From a checkpoint of a small transformer trained on Wikipedia.
Size: 26 layers, width 96, 3 heads of 32.
Each number is 128 + 32 x the weight over its row's rms, rounded and kept within 0 to 255. Layers, rows and columns count from 0. Numbers have three digits each. The size before them is the row's rms in percent of the matrix's.

# layer 10 MLP down (transposed), 384x96, rms 0.105, rows 266-299, columns 0-95
116:141128109188112090136139141110129100172151114043160124158111071122093136177121107176140141163107103124114159144089125151146102100143127133173193112193148106128090143168102113119077045118074171106141137163139094096137155129109095136140036141080104111120119146144124162153176150134133090202
099:042145187185138123154115092106150105121113159104118123121153158106173154216176177109098141112144107080147063118110099143155113100152135118135129063120106070097086139131116126132174171144096079135145175176069143163122145122126128163147138107103155098172195187082158129112133145105117115135
118:135110137109140158138100143158057124152071171149098077131170153099140144140126147123110110161138187173131157117160143077138153144167105145098176096142140094108082125134133138144130118109179067189129158169086080184157135143076036083145112136139088111096124081157166104139141167056126123098
097:120138154119121136102147116138144068153153164112172110075172127138115145145101102104165056112068108121150076138075135153125107095122105135131122152064115117105165142130105151165128077150022080131122153125178115192131120140169189171193169089138186163116118125121127103108162083166128126102
107:132105124130116135166100131119110104156126087129130100131097080182110175149155107105098084138106141160123098117093117126165112152104159147176132050100105137129138079101143156159123104145112085139140211110124183137169146067196118107176080121193101109124143218100149174089100111118074108175
098:097155115066121185161165133114150110132156133148070099110085169109142141107172120111174127119102124145147125097138152076137098144091155164144142074156138141093103171084110096180060182181104164167164156129122122144118083116045127164151136115194176149059111146126131081107108171134092140141
083:056123109173097115166094156158148085157159111112089183137130168175124191146119120162116103087111101157186120164188112190096139121108097117117162101136122121084117111180122115068139121150050175102116176070166084130092163080154115154172111126149091132106146157114103101106169131128107154148
117:074149117072139146162144148094124057117098175202117199135092149127141120143134097110111110113173133171110126128134168070154104069123133165069091167131145119126121075103190092149156150123074151138101164104092157179092075137096181133157127135171135126131142106120112079197120161112118117164
100:130085161162160118125129096137182118099120136146102161100164132078192123086207168101121146127154204151158076066157115141100121139112123154166121122143127114069173114062131139120160124101133145129125092198115198151132070116107123082109153100068081130177108106140119129171084115152099142139
108:158162125145170170131151164156126144132162154126103152124119172160166109091105130096078055142099175152088151107066119093091112117130066117153103148095132101108163143130141113118122098114078134080158126130167098112078203085077165132145077088117115172135047165143117181173173141142149170130
097:142123139089146104176124118141102177147126119082105071150099149177163137198141145107158103089097143098109158081107137189116138122111141083167143157167044153140112160124156121080141169115121086066132123148106152100152105095133145127091102130123063041138150097090148156164160162149123132204
093:100138125116120130154111123192209123098209122110118160176124182128131101157143120085203110162171096114104126169128101114094105085080170092182164152090107108079148122114129159149111093132110157139125108173107088178101174133171108135157106090146136135114115186082108132100090132143048120113
102:110139209084163140135071155115166191104106061083125116096141109125106202160130085189123194094163158129171139117144097111075095131114135089092127108172096153152109137148166070139129093126118176093136140137167122081157125077132151123105071120183138155168130140081129138151153162119151108118
108:122106114087121159122118113133168153114164170123149110159108140125063112118135159108169140142137126137132163144101070209085092088098165074166153167208128129114050186142103092135156153188218109154083102145107098128106141139108156116142110122114095183097150129170139136181099110117157098134
094:163180140121128082151121144120171120109126141123162129087125139117154167084087117103117168111130124098134129148168173092140110124113081151120147188127080110083150177090079123104030087082151113150175142114149155194150093148147091111146175126089114114098162213145156128096103171080143184138
134:112158131138122092156136128108159122128120151153127106060146157141146132154143074155168193154120095171124115112181141060114139147136125135154120116173093080148153153106101094066138142122099126124131090142117102122129059112161119186038099076101149103166150151108124141238149148078119180143
084:073067198108116128133114115171136148156077129066105176177075156128116173143173155103123129122123115162138081113155167156151112189135174096124081138137153124136089141147120170057121174060169140134186093117091113130105153134094155103122108194154079138104104077142103117145110157120085126137
111:133128104136153155080139120150047108094116117116144099121092134130106074173114071121146143112112160204156106173182134095165140126129141115084140152202128101157147148143198093151116154127160093152158116108088088155170115117029155115138121111107104166105181178094120155088123102097081120158
105:154179191156110149103172145211127165127080101139135119147100113106087163112132091092146076145088107151107174143197172152078107098166082139121136137139140129096098061090130122134161108150094119121128078101062143156176147120120083072156118154127121101139149112127182162169181179127123119088
084:146126184099153158132130162138173107126098169086060082127103120084144129184105193057170069139149149130132123105183125103112112144123107159141156073087168115126128190125155159107080196159119107141195066121085127147168130159135082077112157146152113116091121081134121159117120144106155142106
118:123180142119154075118147067156106132118140090127145099163143237131164097139059074220119082105129081167097117136121157190131103085154150130136115132164155167131119117100120140088114086110137121136098180117089128117112178105123132124134138131104138154073101187166083109096157157134164117098
118:170098120147169098195110201119114188142155135125074138138078098208146143114084113119066116055166144148102117143110136100133133155111113138122096139164141149152155118177162161142123100070078165101106108073135077134148092175133178104098102138197121137096106126174093145133085155142128134117
086:134142106157131127148112089130168124166084121163118154141080154058080154143162132141130211122108122139122103108173119128111095137085087105170131155121090114107174118159124152083065175129111087168076199121140187161089125088102090135122090123183106111137185152088141114102098075158189122107
080:129116125147107099109172114157073120175155131107103187092165118191057101122143199164085150124116116123140109138167151149088191132115147178117119182110139078066156095160180134131117083135158159104120135118177171087124118069131131145120127093154142072096105135147148159089056089128160102133
111:093138165114113095173125098157121070126167147175141113131095154124100134083178120089197054086106138104105139141085121158087120074131093116126112120147167122192111110155113149119119114152147164151108095180118066112142125144051165121094129169162116113120123137151154087199190174128074140169
112:099186079132153119150129117118102128146157094123162177150136153162168150151096136114091106168156103110088153160192136104129113093152130057131141141159133042099188097122165099098137121098164129119165140177140112113104171106072109172188092085073107134135167159119124127062086142188167138119
114:119115153113152161122109105085124151095095111143106137195183133141147151129102170148143180116150133135144170160141131138106122136148176099086134138148118130143158124192104143107133151099130111107139120156081150098041153105110097077106164120155063097225139101099122147097025127147099158201
104:133127148135108122148116117113069100132084110141131097160123108152156153153117185131103167130143074121146143169124062155147137152105161117129169120133102179171065145161168110084102112167172166081169102108086144116112136124146074120057093095200102135127125123058126173163197117180077158151
107:123130116136110046140133109104126191125159131114130157122101091119178190125223116148085151170093074174108123097103121184117191107085123137118099144097146116042148138145108138174139124158057084173132101129144109082099104107145134152156109087141144141126156147143076140159155144164178134103
080:080113126123087107103137124108138146122123135113163111173102122168049134133129189146184112113098096154114120101088160162125129132181129111177108138131136201149105141142149226092056103166103050091120094115123128145110180118096183089124131116143130116164113128137069178160131164073103148112
096:170154178103130122128103150089204081134167133109170142156075189162106148148136106154137118104112120132098118070170100084151138065123108087158160113122128171071086145069145124132141142107184164116129091160096168127134118114168142179195082091158175138113068092134077129145145089135109095122
095:148147151124186097179094166029088175124149185116108128046135139177096122111106106102128105115125177115143116171171104114125126178138152121117118104116148134076082113135133132123185110100090130133133135128142118164165104103159169152162183110151153181137093151105117145140102070169143096040
084:116156174161156119136134034076176112121129112184135175203044100106143154103178152181152144103121148087114125132115100123133168127091129130145110123117083067093090151137121161119137164167092138116192101124088121136142126115128114083104135091053169107091132171163140153165133172137126111157
094:105169143059105140161112125174139126090113078132138104130116192098156116126110132119115099129129182114166116153203121098166156100079134111063086149102160175092131136108070150180141081118184151132160133114149135105141124140081114087111099134156057087150100153103120215100116180173125133159
# layer 10 MLP up, 384x96, rms 0.21, rows 267-300, columns 0-95
106:135111042088136067145130142130150121175099203198180160144199163132081123119129129174114084131064149160098178133156119149094157138141117147116082167114115143172131143117161103133080152101157103104130117158102130129154088156144091122097122159136061095153094078151104090133100111158129095181
102:136129124149122138132121070142178087048177107137147104180141156170114142093122132162131065100133167086126138101151145193065109098092119114125059163126161126152156129117123111165179117130151162146116169114103170140140088173119102137083116119118110074084100131124038078162148107139133185174
100:146122095115133103075144110057189152068104127170138116120117058045127102143081125147156108074140092154178120092175161123197111131154152146124115129107163138149110131176130101108119182195117129123082088095192118148127097094084127110083161096108159152092107124124164090143086108107135135100
104:085068089100133138138182116163101102073106142142127162126184165172079141193134111125107136091194135138049125105160187060158122149153166180170146110103117096171100145120121086097145134151137107095081110138172137130180130173107086158124147155145123123109109157099113155122122118094172075172
093:153143122175131088088168104107116151133177105130195117143126097144110128154117117142094114119102070091091145095107074191115160126136105160144137138140088074125153106124122204082183101092167148124134107092052161142106138227160139149128124156118111133197150165128130158142112087102145066099
090:114153132113112149100191197127101132115057128165171122074105206087152092171125128146122129182134181085142133156097119116157061095173106175117094178178135144112156141115044111178127151120172139150164104131119132143089088133148117118100134165103138123110098145142172088127126104178121074105
105:154100143186171063071181163157134179096145182102128121092099134126178153139145118140176153117163134040147114119103102114080159102166101079128124151140115103114087152100089160162112093072126135081116135152143122134150130126165104152080199143092127180153134158136132128149175089120106195096
098:108119113173153144114101146084042092137072197087131123128124100104103134167162095215137110143095080125158170122137103087117144088122116177083097088073129129171150167160153134129145137158141172115170163088115121144124134155146099148176179148126149086103085204075152142133106151138115108098
097:134114103131076081131145168099116080121087146132121142100106107112143171107173167149203123155135095113189080081183104124167134094125129135124130095139085120181113155202122152140151176156154130163125155151113109170240074133146074125080122130144151100079135129112154105118126188124101098137
105:129121078189130120110130119089140140168133160104119124155134067122112103099130125110185109156095068179073129127114134119159098142105089107092133067167167131151093082108121152125128061161135121144108161202113117184226122137107079144142171154100149125085127151214182128148108140120113131116
087:164129142116120088085179139063123141117092084147063138149128095131110156107076130141059097098129117163095065133120164113105096103150094109137070126137154112128146125119131066127193111157084111154123159070112184112153106150108147198092175153101105111179146152173147128103124150114194077163
114:093150100097081182129163144146170105117145110110157178158137130178076129162102117095108098077076095117154080101117092113146146098115134056092120138120175139134142167151125139072180147129081122141157161152200124161106144145209115132077135178184126146189133131128152104087149114111067104143
118:146102092114123095198145163100119092172057138141156163154144084170139144165131095119057190127170115120138101130182156092142165139115149126100057141097087146164192087141150147152183163168094105149118124139069125110120103134143161113125091178163176111131090135055170097123111135111113139135
099:156167195135124163137147123121161149167147128106139134151174103150136096094126101142119112167165094100115112136117184097188026097078101110103139126128182134120153164130125095170180097142099119122129096117110092160132135070113121041060103100141147196179132096135119137104100109082093166120
141:146132118136145056135164155154067077128128174169086150143125153130091181126175181141076099109139150155137113112172150139135123140140081116148067116123119095141078118146122137075135152134086178126141117113116108173164144105181078183091095075062133117207105119145128119187118145121110185164
085:118125161173134131116156179179155119145165192104125152110135097101153147126115164090096173185212153097190120073114074116095178147114106142129171091172083129186075166175119083117113116111137129107150166136119098155119140177120116167163133092149149046111112129129072125126103104130098113113
108:135139114123110123121154120104095109078146132165149111093112140146129115123193130085132148103176123071139077154113082154151132088072153090125102241151129103146153145148191026125100092095149139104163127038101106110148120121085138147084107140109148146123155124137173098113127066147144109109
109:088140142149200103085169132197171112121131127159072171089088108094108135113133131163112134131128120156159132131168090122123129139145063124125060134179110164107175151173161088179143141077185116069127131123043104093085105110141135132118159105150193127153134152108105094125138163136076148084
092:153144095135113085155113117164154115102164168101145133066128121087130103091171087163183140137139076173140125172126156139142137113145177116161120126069163154206129132131175062149122080096069137124173125114114119142125103134128170164089149150158127178093090150105162160081135158079039121089
105:113153098148155145142142143186112178186172174106150153111152110121145153155125092078165135122114148156178105169154067103129111139153122083073094094095135118135151143117152122144179135133079077036131155156194117122159134125157115200115129134124169059141119121117147153047173132122153106165
100:101117176123211149135096167124071171113137166126071067128120153126103117135133077147125117102144105070098117108098119065137203156139065134094130101118200162149148062148182157138156137142105146097103163088124114132121097139130136126160129146111159103105095160136140143106078212113136113178
095:172134125091164147109126132114105099125099116122106184184122116082124129115108032148176111096140144115158150091130148120102143091200119160091127138152152154179130086174104060164145159138193155161169116164114108127108128097165131085188098147115095170137120081153113122125135128111189141216
095:095162129161083110163193176101102142100151103156145124121123074115157080069167033101163146138149099108156124114123134121113098054165107141099191061101097133133154113131131141156102071171117151141177109154081107122155121144128095163155091145092116077134133131109112126142179118107110201163
102:130151088112123142135150146169162255116100120129110157143124113082139131137113113169081130096177103146154113148144127116064137130139132109096119136153086156092159174097168146105194099069127128072121161037163122127163172100182079160102101133142133144184100128128120139085157101119148127143
107:163141114167157185186098146075177141076192123071110064095110156149130089140113125109119157147156123083186113123146123118129119128100091126162128145150173179141069182161110124096109102071103166102149152151164121137142149130201107120104077139173099153100067137128157141165086100129082144155
112:140113084108126123153197198125126130104113138165135183111154083142167117130147140079109160088144163113115106143121161065165159080088114124085119083183087147162166117129162112073107136106092103084080154126066133074073174144126082102097188120141092176126148151120132124191129173140112107127
099:162133081141104117124195153160127104139096213072177141145106164076097080145123145148139182138161113121113167145170104142171094124102134146106125151165103132167075100170103120155095078114185133086072140129139170138154148113123063122077119118154140117106105150085168195153111109118087130068
105:131102127145166098139145111098091181095177137056095122125138108113157137105173093142116164083086149112106193091135093111188147125199122058117132104101179176105130070101087141140130152161087159116149149117118098133106147140118128126153168178137091130216103087141177156116102135093159179145
095:092098166149141183088146106073102129086105127120145131095155166155159075114192079158082122178157150128110140126124085142154121082072131082097094110111104137128114132137152121111132172140129166091098171147083102075144040132163160138137095128097125071129063145122097141209088173121140141121
094:129144079147083149145102171112090197136175116120105105095186132102095161178113177084092165165155073121135118103062172078129140152178119133136145180130086074087180155111094126112101153119103137134114091164194095123077115100090102101134121108097175152100119154126138133185085111105107150158
100:169130092129182138143140105175197097188119155088061106167119136060149189121125121121148069067114083098147198090111137121129086169147109128155129128123136114131150118138134162088190130182167136110137155102167084129172106124114095116143098134117109089106089154112126087130109199150117192131
090:160086137107156173106096158191110207165135148169129105142147150130103137140076167114115175130133083112155138113163147111127104152163113079096187129086111187204172111116150157134123156102130175118132110110147095121137137086203105151091048158136111147150076081075105123100130125083094146126
103:087130110105079159089172110187125086114135119096104084167092153157107139148127156108151184085128152112084119127095097144183156109145157117092119143170120105151151185124134101044198130151061148118110117184095100147145045148116106108114140146090152101117086128071160146170130144166103083113
099:145182117102170125135125139161088105071113119121088110122073041129203140119161120151094131180130179145089167172115159135132099135111170150137090097134104104168138100084153075168121117123114173076157113131069186126125138126131115118124164094144166105145121107161150029164101133134100110178